python train.py --num_hidden_layers=10 --num_key_value_heads=1 --head_dim=96 --hidden_act="tanh_gelu" --norm="layernorm" --norm_eps=1e-05 --qk_norm=true --attn_scale=0.102 --bias="all" --init="normal" --lr_mult_qkv=0.7 --warmup_steps=48 --final_lr_fraction=0.1 --max_seq_len=256 --doc_mask=true
Each number is 500 + 40 x the weight over its row's rms, rounded and kept within 0 to 999. Layers, rows and columns count from 0. Numbers have three digits each. The size before them is the row's rms in percent of the matrix's.

# layer 4 attention query, 192x192, rms 0.0336, rows 0-93,96-189, columns 48-95
109:473488542522523501568449456542485582478431532479469547517552441501523552507509475527475496470536497504499562442530529511480550484515435543469482
103:478464469552483512421494489498435558449553484507511593501548575450464540423539544519513551437530515482482425562505451453518534487556517523479502
074:499414462466540553529499566493399445496492404516491526443441498409428530549547506503463552421533484500517511561495440406515515472546459461532544
097:500568495447566509510570579475476475529508447540486499591509542530453541444513451442554531437478465400524522465536498554465449531505489488508516
107:507522502503528561539472542519499527472471477528492479495488443498490488489442486497535448475551575546548486505489518506472451436522540523515429
102:411446502421535487502443466437494574408549481476429575493482464446495450524490520475506523517562526472501517529504406439482457545428496486417519
106:561479549498509482540535534428505507461458479583519545515523485448476524486566489502371594459580504537559528560488503481506477504560443522489529
099:500492469536502451508475494424581468448433482512541510498531515474525444499484521582520458447510457457470451485532498546547524493557563393531547
096:462458608420508512501482521497487475435494550485554561504477497427551488457504530582488489508452489579525504499557532557533537492543455385547487
108:453558471519485589476535462528545499522526508507502510443493424531609443443489436443392452527519545516498490419500417551501494536479474500512484
096:473512536499418575546469433551504522498451488435505495536450504498601507444503512479546498546539471476496505500473505466469461503487472537574559
104:508478441526514533472504506464490497509521503581482555480452510495552548460494448515583450481551487521498491508546532508488523498507478451531447
093:484529457459475499516535458407496473566542457442475495520453490521540448496578468445418488443501498517490534446474486519476518549470511497529540
109:505467563552425537537464477488535492523487462570493477494438431538508541562469492522440530482569456496482483541500459515491568517484477520552501
106:394469504494494455493498473501504494489478547515508513530520509517530407482469503524453580478538517493479437481425550494480525510466549506531492
098:411508503523404510501442492479437587549510526486524466480481475444551469521521506574487533519511536476461485550521447477533466478510503544574477
110:490557507470555518405457466441480512514463427475547502498493485530526478477499443527524465534517461517549552465492537494532519475449415580527539
093:501482493487541455486506495442424477504453452486528508474571538510527479532458519433447466466506480497494483455477513484522598506568446510452533
105:509497544505496542480547503525556472543424433479544508483501442468485511487486476557494547482482487490522482528537414517543514523459532470459585
101:575472431546533541448444509557512428503520361485530534523436470500537495520513546462418473486537509530507483557482490491493454565513498466529424
101:560457481478585471466565557501538478518464482465466446472471504456543534520472387472520459489543364446501506494502503493480492395540542423522497
101:577522497552484540482559508481534526557502475507482504471451482500460534559560490434550522450513551466413485520489469566481434523535462409491545
098:527478484532507497457476539504535494492496521544522492460496467532511446459509452535459413500567530535564568546529532480442526478526519528560518
102:446482507533427481514497537491471474510467439497489509411530486489473556455551510461512506561571568466541493532508468491469503491442553546454485
095:474489509429583456460521514508543438517445461521409482511541458555460481522501502526460417437524489500443452491574504441517489488443510530486524
102:506502547568462537474511560486519550478504466538444526549520531499478506491626546496485513509516457494526447490531524501509495508519468461516460
106:495504440489502521452511540459516519502549547592527542485462426460494407541459478525532436525527530531514450497474592506536427532523520506503528
107:406456379461552531540535519464517574548538524519566485505521368466530476512465517514482491470496499523540550440491487443409557476465518606472488
091:537439479510501452512544525500503592537580505464498580527506535558485561571556491606439583507476483527505503548419571523473476609424524515505470
104:515502511480531501442487467511580534588565421518464453506430525611513480540464460476476578464502465439534535525572538520514507450482460514488502
100:526539470483533485506502479508536493467535487564548522518550503550478595521451513461479528541478558509525579529448462475547515453524533508517574
102:529510525451542461562488518487492520514416552512473450438500513494555526466460494488534497517488457483530443444511515478466476530569579502521506
108:481501452453438519493507508490538445484507541512542428548507558488470547461524448455533446466537453535468509530572447521508477498464498473518512
075:528504519535472444555515535484517505534426475475453541463515521556479552511494456506552533479411481532453534485505480456468533524577413578561483
110:439471461538545489440508551526534432497478510535504509498481488442458499464452461503484513448528497485517464437489476468540450479428485562572452
105:445512548521526449491525538467508462506542463524636481539431501515480432520445541451491463461530462513487489472468508514565528508449486486545490
105:502519456515596476500447471528517497466505456490471577569520437523416506434518515520532516522468550501480509536516554455536504571534462413471524
100:435619478546466540522496452466445500561499446446476562470513503457464517529514515440489502502530463587515476557503498485477440470528490427506469
102:502511492579546449446489494465545496493426528485533475531512551457527488574554568518523538537432446505514588525495524478452490485537555525518561
092:467505515541580441530484477442507465463584486528576485468499451503551468513485513477519535497464528541530474516552515507448528507517494467457482
101:478460502461406508566550540486478429485535628488548534513574532456555532500516485490543526486576564482517550498527544493554488436511530541420459
098:522499480489477523562551520474519538562547522553493557549522462466477461534526533477512561463477564491478484567452519597537487507446431492439495
101:520489505464487588439541496538493490462515467561442490478465458501448558524533476475481553496489424430504515497487549520517519498453459479491495
100:480550520524524481502439461457527528487522538451534544469471536469447510501507450548598480457479501469554599514479488452583460489466524508518517
102:537496495576409545527477461442534525486543464478524424501571471457477506541536528495509510532547496485451502521546557548488508506479536591486530
089:536492498513477564496553503468457504442444527553548526527481537586557560547484492488501499523546472479464545481458474520484515501479501447449466
102:502436506505456449445453501415472496535534457471450549484509540536456492459443481548508492449519505575431561478503404473469520514509507474488482
098:467524532549500529445502412507496488517493474483461455540488518518537551499492434475537578586525543493473504542507453508454511521431460472528517
108:460488515516494512506447471414484450546528517449497504543484453491577492406535441428449507512550495507510534423530521488398464429499461481449488
100:470456508436485485524478473554517575521475444465532519584500478549479462452509530489571543624541462533498544569499559550490499596516521494537459
102:450478531505460437398558506540514484504529508465516380501426482453468502514448492558524512545491504559492540592507474481467514477533519475543472
093:515460475568459567515509537460548550525509486548525450468464532516531498462516389578553470487528488473426539550509487475557478485497523568487547
099:529525515425523458506453533544481471589461525529583593511508479457517473490572573549487399561528494499502511450487512457522582394515436409465505
089:542539539497539552488569525513528543500512541507486518533497505467432503496511494483517492500539524591532451545563527471435508531559483552466501
108:529453458461495490512519505447426547518569448496458483563529549520536577506475500521487545452528478492495499530499522556535472556430434481498500
110:588441467523558453551527458494433479466574566500533483478477489497413559463515468502459493538507427517486522462522475502523533451443549522523511
082:434515489490518517473529502500528434513563574541552550434498490545462543532533534546544521530474520572516526481409513523564521471513522508527610
093:434585520499412475530452467550429488512551614507518466458505536484471451547568499420503470575486460529530500461514459493454540533497497533432475
101:478502506532562492546434533462570517586503495491471468551483519479590512553463520495502378495559470516509533416506517488512498519516488515469526
092:547522508497519403472467504426506550556560510526580556504511484503488457461472548460515444447505488430485500498510529518465474538488493472548564
100:491489476519466512476536468479500506549491461570475451514492453482462498526491455540625465428472547473573497567506558423479502455528533504517438
101:510511529553475456480527466479505567462511398526481438430480493526443485464488611534456469474528505542470507495523467454556485456529589496452511
101:605495584550565578478431549523442464470443475477460550452545490482515478498516468497530546509513544593523471460438483542474474493453540526529572
107:560492483577468551510477524444493450517540474503502465473469545508503464468510537559511610465533573484529507485491490550449604520447521532498451
100:451502467519557551428465428542552494509537509533508502515468536470426513478408410476489518455508510474494460515450587448424517532509506451438576
106:515488583441523498463504529462525547479456499498460488445475465530516545464523600498506576517494528544506525491454448501502500523492481545409484
096:484493458521582464496474559551474498498489488530532457448491543481557495502480507525543571468498471569456467488548449515475496483549519533501532
090:467572519516525568488475572469539515504561522471528510413542563466536455506519432500510593566506532462504509505557537462573573472510507529440548
087:503480469528452502565452483463540507519502451485467509526466447523451466502543475483447486526396525475434513540486481466545477491560540463540541
105:512481531527451470418527494508459521501495558447525501463515538509502508483415485506496499481515473421475531444556483457511461571471511523552436
098:481533517473453506499560436557449531550481487469553545514503510547480469588516517429529494448483507515484401527482505562433529447520491524503534
089:549522456572496487507522517524455518511492485461522548470562463483467510526547512504512473479530455459495460493466552496450516559477509552490516
109:463533442549560494504490465502486533528465398518481491514538512554544514452455525429581583467571496511522542428506471472472507509471478456483463
102:397437502475458530511504514463549495562472512540480510427578526545530543497515577531468496552468556530535410560519479502487507566474572512531532
086:487562508477509509497512548489529550591531538600484539489556482500501454489531538477516558566502506472481584494539508524456504539611495522450510
102:529492522495568532498506492495561507576494584486491515515495536424530449534564518450450467513469529500469424505519488491384514486491501560517514
103:509451498474554493545461495514462573459534532480540467568532482478415446494573474451559465493501463511419487483472512486526498572504511527490477
088:507539492446470496625528470478500546470479597495508532473529429508556545505526465476522461522536480522556492526529467519513491497488502451551490
098:486529471536543486514488511560568546475526529509572482573498531464467514523532506518436497495556464563473564477479540467478394537506486531526434
099:501495521466481424514506501536531468492481492588593540523494507483488517488423440494493491577530451449431498491562566466508507560482564477451452
102:463596561507477479521546580479471527465521443490502404548520506447459399484455451498517525487543526518527496478543479492511457494501464544543553
100:556561554416490511471416552493511505509440480465523502495468443527501471497570512522529509484511561559494495513516469479492487520411590535488527
103:533541511495435497400449483569528481451542479465455431472540445493519452530606446549527459479538501461532501482509506527506449429562463472531487
101:482469496514526550482510485538604530491544488437486461408566479558508519480511513513455455457467490486536504499457590533529488495541443527574547
104:484514461593507445485446511474511478497475541513538517453558499547463514442550463468504544473501557559515487493518544553512424517471440539513497
102:442525527504461494460533517547536509512496515537509472492480520540580468546522527515528503520527505551513441529525522480540499526544486477559545
101:514504511480518443504553505492515511444428488465490548484482501509508551547467424483471551451532480534491504542537488449525513531532551463464456
099:458493483449476493530495583547508456452404482482587485533484456449458538537508506521505567477501550519503495441572487564506498504519492527515542
085:470514551480536494475491545513540459446473565464489517562515482431523543466502480483555473504498430483523528455467477460473513496441517482499543
093:502518593534491512579483530607556411520490413440563499460489565485513504532514504519494536537513514497478500389473504491455481453528516448503390
106:468570468443479530466501508503502597463503477556448528448459477548471505541468486446483574406569486447514557476465505475535468500517557494554496
107:483524446538501525522496534533455507475527609552506501583482486519469484522530436440516470487501522554598466471449500460542503429476476469540412
090:477440478542546429527494485510459501520543505520612494490506547555538528470445446446485474476456479485499431529534516524513487445536531530415457
104:494423524453460482507524559521507452448425562544528505569506480506512516488555549472521508599455545419457499496529466490529445521530581517520481
091:576502478498463413575519523535458544525421553536470542437615463542487495566572583508456505449544540482549550561489453463445530535506526579550497
099:519510508505528535421450492473496542491459489408466483480530504443414495527558497506446510519548538478502490467459542474447479443450555517517478
080:529397524506564462472511465515470468474472531576477550501570495454563486494548514467533499566551488565579520497547399438437554502518455493491449
092:581584513514505474506569532528520480548417503505487476508489521461480506501531521448550625564529448524466514531461477590508498489535538494478591
103:430455504523509488481432436490498536501523528538489550473498526449549461483516504501558407495497477498428555429538533558452513546494499534484454
104:454489519426484501481521479511530519527605508490529494506459487530400485430468524489502427512464529435544510459498524428529537536424497566515553
111:484448565469539583470453493460496477532585596533475493438485421514558521506491437519486418493520516504529478476515557500500447476444486482495499
087:461434426512497515524514537515506517489458415484521535525493500479509551457450551520568502522470484514500470491529462587532558478476491482492508
109:445490457558495491408481480510493489528538489514450455537483586475447489492460443601443411428506538487478464556497550510529488523511509551559474
118:535587527496521400522483522473547490550425364494436459475520448516499446465459531478550542503475509499451549494463489556471482485597477467500555
107:486551536508496484535525466488453457518502523526511511514563556461432456473529503505445540549472550506524498453474488555419449472449539439502520
112:468468490475497495515465496508505494492478459523544549466582474434579450480499501536484554528497436498527510463512512553550449469564493500497494
110:495510541490508551491488461514607543513481556529524482511513565506501461452481509514485453479561501553463473475529611524538533498442547511597491
084:527496476486547470610527490480586463520463515553540491489459527528549520501549536506470566433443448501469453538505529568536534544464454424522521
106:518498525438395524539538492444528512526443532545404530577542458547516458498514565478517541531493559540538465522492538550515542578492501549511540
098:441530472525491544498507546487459458569436443491504446536509518565520464422470448496471536506596445499488521569575433484463431436563494564517465
087:431507480490507441444483509463485445525485422533631430578396503491509497507494519478487547489482484453464526429525541460540550422461475461468581
103:485469477458631491489503462456561511458478410525452504496514403456539495525448564514483415489536465519511508534368514457504585491499452439532496
107:451502566422479554508508532502488460466511514516461455439559470496455511489491443542525517502436566542477492542522579391475423495476525533442542
097:555478488520441414545592581469509499533441480504545519460521461541520528533468548467491523477459490489485523535534484522609499488528489502411536
094:526520523531453479600531491493495491499443496510462561483473495532487424518428554537467521492470560528485464496459498486571522541559513464500518
101:523486463541554519443474458504517485537594449558510516563537479533479584584534533498524539572460511486488487501449449442468532454457471523469568
087:490556440547509507529530457558588498489520541479471566425478496489491532451517523435516568545486563484535453449481477479452468499525499477444537
109:474565497512476492492509510515392480502447551487533508539446538534527493447459474478537525494479484543491531488545410492497432489546436546472557
086:466465444514545453347464498545499554478484507515480476521419520519489483481452443510560410511536573476414491532476486484512501502504484570600464
097:523492507523555415538533514576555416458541460500501508470437438462595511527580503563525505448491497551475562398502536554575537512551518507525477
106:530455493434526457555557554501482480403471431554530494550489500539486405457486563554495559443453569476495468441437496406518561499532431462482517
105:540511550449471509432488576526480503472564519452480472430533504413533455530505433487549491458425521558489463497426483487484440438484526482531515
082:497487479598551464500458451480453538536521443524514503508476521524496486538548468514492484454590526529526517491474501557464459540499542471439411
108:458501491522553493416523508492554498477425441454459423543492492539549505500431471516541451552510519437502503482517514508511524466524456469594518
087:500516426526556424447520475517439514424586538444515525506547527530554502525499466483453532528450537452547563450482413486492561523497527499440452
107:499459533503476563459536466474530499416529486462546444520498547481442516540450441509534461482515503412588493533470467453548561491487559483569561
103:501477443525553501490442502444553416505562469482479492524503516484482522455454554518480526487501440481580496465443625537526517462508506445461488
108:453504488552515491451510538530496480565487431517453435493546472448517479504510525483599503483513450518470521524454488512519453522587505466529491
129:475456492532603554495531503489457386484545459530445509530461537483463550495446488520504529501541484483520445470493519465543565519410506461472443
090:491528531502555429506490502526520471469507412540478467522417458522479450510527440563468546560471479458537455550453448574556480455465478506525521
103:510476492540572502459521420489554515470570549500493503556583582548525509475580490457453569538459541495450475472466502410505539533420540434437501
106:472468477480547553540513491445599520574424456529427503498500504508499529507464540538512562563413530560506463470474546437501577527471513436526553
099:436580482444473524483495538511474475483468505508468472477516560482517459443518514464451499472491476534522507500449524439434451565494519520569554
090:535473509465508503454496445484471527474555565469531504497441469437489419514479405463555427538478572472497475529480520438543522532549500524549509
117:472504463494430456502493472535545614570481505547498429508426458517539514498505490507561434509564534500472516541518477541489475520451499523558554
093:406488448512492518531540524468545460470504583525516495515437556550456518496523561475480507478518551513499531452422530419458482492460559466526547
115:504497482554546520515446489454455487504404496511522444438472565513568445481479521525460553440516500534540477472489504581426516578518578507503513
119:538588536522493444448531465496488593538526528469492533525494434529453492524454457499556426502534489440463582525501494414479441426490546580556566
074:572481463486511481496487450479536464523468454534467467516472524558497540470506499533436590477459448480480522524489500545530473507466496481481515
090:466443449473487448495532455526491485501532508488535509542490480481521520428444460440431502450481586493454475515476516451505446532511463461485472
105:517489489574559519500530558482526545440491450549543452568454471442481475458485580571520532469461414535409505485493526456485445479498480444483547
094:562601472492525502449495469482533506580514506478519491522464469515514480559474460524528466458546481498514528613497452481542474490452419574568536
099:517562484549551471579475494459474455467552509550462610567528536486503546509542449418531595464479456527441565465450455501472495461521460500497503
100:490550485481548512596448529501516520537461472498462455524561529476617534470508633453492546462558527518466491504430489515507557529565482482468538
082:490526471464617501400496587554466518566512506515533442534478546502468506511557517512505459569549524488486527483518446428552473444549537545546465
096:494472503498497435504529479541481518540477497471513552478436473508522566521566531549454521519591473480530557468542403524463461525511515570517504
076:459473477489480474473502522522483519469482510523489528486503457459474459567447461447469495652518543470467496461510500506487513501433517498532516
096:514614555540497484526567569465476512541549441517534503521548535548472520471512465443421538533473499446511548492491444514466473424469550521503537
092:549462486557421520502533554495486549432461525470543518481527545540518481500448478503562467557531557509502504549480511495546530483520478515472481
105:519494540546530461575484557492546441507444460488473505502533458476568520504494565522524553447501452496449557514469479498474490467549415499464519
080:549500468552481513565424487451537478475460431500430453477486468458494474554464489514482524431460480525478495471501569518452537560528468481496532
087:498472492476515526566459556482453496528518538512528515493496452478551574495499501404530495498523623530573516465506487464457468479488490494512453
091:545506472446492493510477577505518513501484480544442510509494471474537540550473507467570454512421524512497482494456486510544466550571448499393498
096:431507444500551430417476454528529571536509532502508453506450605585470492461492480528526421540501497533496471501541444500544460480475536567571466
108:480541509475483492450387454497455426481523475484578477500476513490446512467418473512480540482547501516526518498463484509508427493540496598533555
106:552482520527450487573563588569553486499473472546426508515538528507528560522477555409492507462513407628482530523466496552492514554504528484441401
104:511480457574476477485429474541494537466479492545503532517588496481518565467503487471501508555536510510575520454434514526492467496470572512608469
105:546445505493442537479526568481574492481461442557513499521486524520495463538498488512456553500442434503489404501549546542512501516524509461524477
091:573511539516519438582489593555463445505505557486501538500456544542512494537508486550569549408534493461562500520527460577519473531493487435511440
106:493486492509519499505446438548472478490520522500473531470482482543510521536565456510541454477494560495555462496466501534519464447531511535475501
109:496555510512420484454477469512512538582522493495568498531489450510480490532459457385510481492520542522491535569440488543507449544457464504502516
091:538477490514502428529474494469553517536477446500482518490472463504487474485502461479516533555460499539444462504469460524449537360521519394495475
087:509567468498515536517522525479520536469535499491490545555492536478518482547457530452450508548467519522550496500443494593571528515450460464489561
104:428454555472453474529563484452481546446450522567486482466526410531483425595477525490462466428467505569489544532440566472505541585484492476454512
105:451577496527473485523475500518487505510454490488474458505462472566518438370498564471529485451565453549420551484498534494491477518498509485527579
089:544494521456520446416577488461488501514473484470528518532443494452504419507470412512564474529442528544449510579539423452496497460531487545512543
181:525448454477472517594469530498515462489435511506467507456570502485548499530533571440505618541453428505489468515501496562491459563514494462482486
111:483457444516538468529503536499510471479547549552484485524481531490522482553525523482440576463478470544543478524490509498519518452447488508482453
089:579464466464459498605489529514530510534476488575526596491586434484550506488517552478515598533446464517527494513525521531515497531563512521426480
087:536542471463427560547503454512481459504518540499489430515472544520495494517436537464543460558513510545506462516520490468468424514477482507525525
111:528470444540552477504422517423437451451425572508512539534539528484482535500536541467525579531547427477532574436471541566508481559494521511447470
103:494465555517485502536475511492497626539415556518503573453460454521501446518485464468569478530440511549519501456586534485518482540503448484486457
102:474503521526586537470494503522503546475560548521547503507510526475471491545471502470525413525484585519536492533584503452547534508506539580509497
087:520515489509496490436488502509550513506486542555523559523393465508535516447531530517422510543527498484451574479491487469572474525500539510511448
105:514488566539464505547519506511464490468522464506518510555597485490517570456513495488541548488552458525468532458478443506442484442512501480452486
088:582495544513521478525548536524525473507484510502491470535570486467526524482513550412521507546477514485466511529435530558509504460508528438380493
100:534479499517500497568535527514501480486470448495455459488505507488450535569498591431495555440424389540512515494519497540446481437421457450500473
110:498561516484554531527497473547480537547557571475534527508437431512459552529422483512531449458515528536503500528473508486487508548470511566552501
094:516494430505414523518464486472528507513474429537483475511482461492553498528495510499571535529490431484529491538422450574501485508483503494543531
079:490581491490507462480531510456599507509485513447549427481550521520507507458545588506526571509552473469518518575434618584481447421529532509436498
100:506505499451574499520528494481478435517518507511537398502403517522546503444557527463533517460506536462558474511500485540574464517495539508487395
094:536466436418498504509483465516514527468422466513498512512475458530460487488551533528466459506482514532466525496506454526471439558548442602573449
100:506470546471589534566553489524555509503416580562437517561474513575548523479520552503545421477524481575480489535475466486520515558469473523433436
089:466509500480482441508501503556518472467539562459596489441477466496510539458502484474506461515499456454520487456489505475538535491482459500474517
109:488541542452462503414497464489445506551464556515482515506507500509426444480475478536494365487547479469493489482450516486518485448484604562582487
096:472503434380507499479484544540524453491519511461507422515465490521523519463466553485529480444471421505519423530555522541531512587520478467465495
096:562495501466518467574497496405530478536451494540468546480570477520470549521506558495419479471488416523476537470505431540474441515492425472471487
103:501524557475458524468487470502445403467414513455401521505545551518432446465492500521485518486545425528433591498564486560460448521516499526534526
# layer 4 attention key, 96x192, rms 0.0337, rows 0-93, columns 48-95
093:525554516493419433503450537468477521479507528501412539461509502518511520508452493560472491462541477485423488477507484466523508497457482499492556
096:555500451589510470445528501500538498489572482489465577533574529440514561474490459451469448518525439469548428508508452512488536501534487435474524
092:549472462505511521523506532516464457446546522521496488452511422442472534541483519500511481518489474471506530467470532439568578507526533551512551
086:505473492515526560547499456541471489491526472530453430571444514506479498532473479522502482446437493505573546519456526447470558462518475515434464
088:468589489507534482526525500499474518484582493522543504570530437532495524521480528487487510467546548505564515521451518545443510448493538483570517
081:540533442500462483509502429546540508469464522491449469433515510496529491419543438478410492558440484482512484531536489500616517576498539539391486
106:479462527504482532484491524439620436549485471540445531514580543489517492416555485473473628525520408529537564491527513506450486489604470459503495
101:538458465532433474471460532470524526421532427538534555473585523525485495508560492551475447559410513507518459541529492503502531455472543472505546
101:529469617476540518568503501524508495500416531522560549486466542467518583417466483556491505517459519587463480462500546544483507487563447438570549
103:505531482491519585495523513524540531515539495435487507490488513494579519501475538429470549493547531553483403417516507455538547461474510482619464
110:516533504457449541512534485547490518514422461533530609469539555455524499456524546522533539513485479523545550538404539544560422472539512548473471
096:406492474521490442504504481470463553515542530491445550454514505479540434489503467431500602526545458570464515499544578560536608536515493487493508
095:521495540456456474497505514555540500448541461403542491499417469551540443430527476477474472466471496468521466579530497523471573495529466461502444
113:534475511476490475466468499469502454513514465547473560554547407462498610537486480481523488538548447400493489483498522580553550481536481464504519
106:478483523498512489498555481539454555540473531449520502524541517544564465556567506526489453505510493465475504467428517510503570440515499552540554
096:482500466513514502457533484489413431516536504490524543484525461455575501519440442513541511485511522450439488533555479497608545486512535450526504
101:391528500530439472535515532447463481533450433440462557457468464464591589523443514518495526533448402458511526566545450536625506511487526497487528
097:506470493499517528518491522448484501454516491521484548556518562496493414534520517474471435528468483503565553515491496447484508509533450496453459
108:524408528498481563516582462502478555441539448560470479473537490539539470497495460489537532462516481485585432469532491475601497503478520535539468
100:512455531482489556446417548543551466478470392535581490583451469471511528455522610521529542486512463501492523544502485533511453540509532482549459
112:454473580494472530459494510560470528485568589482492513518481588553452492481576461474429458554540389454537504536494526503478458502456497413482530
106:477448512524477516519472426476539488572540325500519489494456507478511510495483518465504438415481490488564464558469506547478455490493485430508480
097:512512510532579482486487600462493493508576594546471509506514516518542535534533470564543544496512597538578530424532529473516496524409518481435535
094:477463519471411547512542500492517430474485393473515498490541479483485545538480510485518502500507538464568514551530514601528556500504485415441510
101:487444503495462583490534489466548495480476588426479493448514523583454488463488488526512445503512490369523506532557496510537464481537487451474477
105:473506520596510498477571543460541524405536538515508436515515468405480517468552503479493494494508448440533529440481513519527470540571507483460484
105:478528476498506575469522499455429465512486451475521578514585541512540490501490450485514438516452535521544561500474563504441454521535539511578551
105:460498466545442490525493524555359558529558525471526520477501396471559502502473499546495434478516495525520563494516474493567505506473572446504547
093:554481470487507556496498491491500464487493484484437478485542505501513527502504449536486497487547451409472500537528491517633475536424527464493486
110:535547537492503487509496462450584545569622434537531516486561494473478485519515500418472480512529454506521560526479510557514469510472447556541528
098:573522490500478584435547458448530487531553469551453514455417514440536501508448572488498489540493549483472471458556473515521487481515485449436502
104:565460566496514542473552452510464455503507509499453470523544507512502455548508499517509540493579463544434564509504572475526518407491582462524543
099:421465488481493453460557464565498437504477544503491440517523485508521532440488441524548567471491508462451448521486493582484507487483534475514497
090:463512514448499468474501531571481472557491468477534546503484552529504503480557360560548483565532433491538535499526506499487523528539502508496514
099:481480500559479498446528632499512495509500494540480507481488522523570563493443535505556492483517512410549528467520466429475498391451486439514490
103:573511511497399506477481497497436566444548449482521546530488499526498387466526545455559489510487511523539485429464532506533557546456510525512578
101:484541484508580508464482451549535496529509565507461599516437499439462470428441542538496525601478493521556495494478583470478528500560439486512518
086:477525469541493563487502474529524524483425531448539497529519523524464488414580491575513573491419577488425465514510460520460504484466473490487484
091:474525554534495561459486513463540462492511413555534451484518537385489396444487468535485495451467515476477502516525489472531475522431533542521548
097:466468481537568417483494462483506458444582460470582523442429473511501479525567477528521492472519465541498519495552490465460426480531526457450489
115:419469527545519480544583522460449566498499602512529508549492524418533589494458511517501604495517501459494554477457533484492463501508535457460513
092:499464422540541497549544555459517561472490472452485477491604460514454463514563560422534538452464489548507491454461515445462502441473463579490546
103:437532543521507465528503478492461454528572490485400483493498510522512530488504549471435457520515475522485516540415576506506490577436492481465551
102:570534531493517534518487429541456520464502477546519557473504446434489493504518498496565453432481488504608504436519531518607463506463513451516510
105:500491465481420451480486451480530531419487458459510507480572516522485574602492474499468552508578443516559463500494516596458519569502547481465591
096:456496479548506515474482487488540540482542473509436503588507545468452454488570439437501497576568497460504451445447473436464479478485475509472414
098:532533418459500528533505519477480486491462517432481472577505586450443430445485505530540460497505556566432474458457493518503490556535511538474492
092:366506459521483521490582438494535442552477501472434543511550536539516553501488512437525474519437547536506496521536547526461483459486461544447473
113:519490489478405509500472436481520485534561507479567458504485544458564479474493461539472500515495533532466543506503448461448475410465532491535487
100:484538505471525481477521398463497561554487563481540511537535408580450490509436481516473504464550489549510542563526436588424585560494480544480518
096:456479536474470544456531545538547459458569502456555373551500573518438497464441477528502509528458521577479496482434468474404512512504543497589545
097:394546472502517501529499552439473530517569517470497549490548465543493440498526460465569499523545453543442517527506509472533535539470524509481473
086:550477489479473561466591509434450495537526540538542557479474454515532527516494444569464498527472459533483473484492495512518603473586406443442524
093:540506492480604510484536575469518568529563483509533483547495469464499493452533463448494507471478491472499466469540532479439514551515452488424474
101:454514480459558491545531472449514517504481468460469540517537483482463524521487500563585471398476503492507485465438566565550502490547528490494458
110:514486483528556538511465481547503447417534541519469534466463539441474452446498562500495485561446393563489542486515486486553525502461470505491521
096:497503519515477530492529449564527453509572438530515501471495439485469504499445546570536455541415575506510534554501548535463507463575534508511541
106:548616524503524440552413472547475495527503466528521523551518533444510460531517490466476490534461550523544517475413520538509463499500493579448558
106:474500436449550453471468495480466557513510481513489502522485546463526486389503506398551480491475469496530476438510526496544530467570463460516500
093:487484520471539458478394532454474462522462510475527569563475473531555517500509552435470462482477480618508461473541505500521517482502576529482505
108:525454483502523476506411527502556487492539563508533451548497469468468427522448515483543506459488535511467512518502561465476534566530520437512512
106:551463506588466485533527477436552502529523466516490571538551544452542456519527654541463545561563457507495536496525448501571475567570540533530478
103:495471457525515555454461442587475439485502445440537513444516453497543496501488500447553632434523579498546507478552500548460488493467499492530522
109:527523512538444526511454508456474520510478433481517491499533576506582456496507484469459545478506489479577490523523478449564503461498513499490426
106:589524484517593546465512432464514510468509574518536403517513467500492487467520500470438508450486517541506435494481508515452539510497499482475515
103:523548571470466472511526559450595444499530457418524518515511455530480521487509521537523509495609489503473451498473572512514492480531498489462551
102:502521488523540546520515531488522434441500565500505500435551514545593432478455526497489543496486545594393536486498422474468520468544531532529502
093:508520551484465552501473490431486536556493356500475510490432586453575452488524436511529505479416556403457551510517506470558514512483485554493577
099:575502488475470530495465484495551505474515487533463489535507533542434451535489499549457499616515531489364515449466542568547548511530410534561551
101:548582543515427534515491489363503498493468533522511480491548459434449583545433534531492472495445464496530479476516479529532522507494518545518498
108:539500407539438478473517407478522530501461536497480547544447485479523474468488499504458514507533491461570440505449563509482506495458433482554557
089:564489418531493474425545526551464505509502497488451496455505469527499537526519489487460521481556450427498536487458558496493446481477463480444499
099:523496533502522438451568475576606421496492489475482462497518514512444577475461493462504536456567502473509528568572432484507416481592519483545447
114:504497484468443525527518475447517559515584482560517537501494433464545491559462491565468484543465535587585470531546495501542547555457479444449457
093:549503547539588549510474480503524470512575524474474541444475527553508463507478561523547487474422542499470557513448537536547508536516549534476522
105:515509468515549476489507520452444523536465470492501479512493467395529530517475457519509480492473454530497456611487480467522517525518522524528501
106:555548453509560506534521515476491504511485431521528477530460447516503516489556472566506551477482466536499528543465520537543491515465535570459538
091:462493472464510490506536457472505559454464508505523492526507440590527526532489500467509437468486498509626570571505604487459522510508568450506503
099:455519447520602548471552522504469521483528530469548478533559440503464498499458512511538488502559492495478479459581464488515463566482532504529548
093:517478513424530481495467519547474507480459465505571551528505532490482495475475514443460434478520466487526482479488541476559535517452576490553480
086:416492507474484541484604513479472547436558424479482425513566486518491527584481494475469529489470569487568549509543508535586449498578485562570594
094:539551495521556465493572483509453509525422538428542441481480439480463514543509429435516597458528522531503409504544522492532440499512510542481487
097:495484498445483441434487491601504424468515519499555430459624447428488480497525455514457526458527500473570532545554484502440478518577562469497480
101:468525540463589486517450493512528494459499550436497524517489534480516519559427554554507523550585492478537498456495549439496504500509511461554487
104:439498510520490518452442498496484442514522495524471542500478450482523486489515515411524524473491513515496503399604503553527433510514462520518473
102:530510532440445522529521550467515516550518448543503583484503484534511513549455489490422430483482507494612546571509498495469457468508490493438467
099:534504514475416496461546473442491527521438479439555508515505549548450507505544447483451492520539556487502494500458512499442528449539460523497445
108:555456522491478499490540488555469513479463491562529450497511497436504513408497472560539459525472533512515518495540505481494487541520468526547540
092:409536558489465516523544631519390445556457495544517536556473493522493492442524466540515482473473504582489510489413529510474463554523501509459497
092:565472582529502538538492497483476464540477523538599473501395476514467541506462514466484497436517554466464470439540556479459488445448478499625472
103:501512503451541558455461592510540511473574504500453449485499474593479536485474509487510545502472512464512579590518504453564516541444564458505511
094:586500535552498610454560476525463497514491549548461508488493503441592537518571483483521462480514543526540561421470576485529472471448517488462483
102:532528528489530494521515500518484501458454432498517551550486594490498503462445487494486451458549497438472383438531553471460472462483474439517460
109:466454564557542531530553524485473463510485512601531498557490540447460503581437527553547528594524560471502481458412498535478467500557495493419516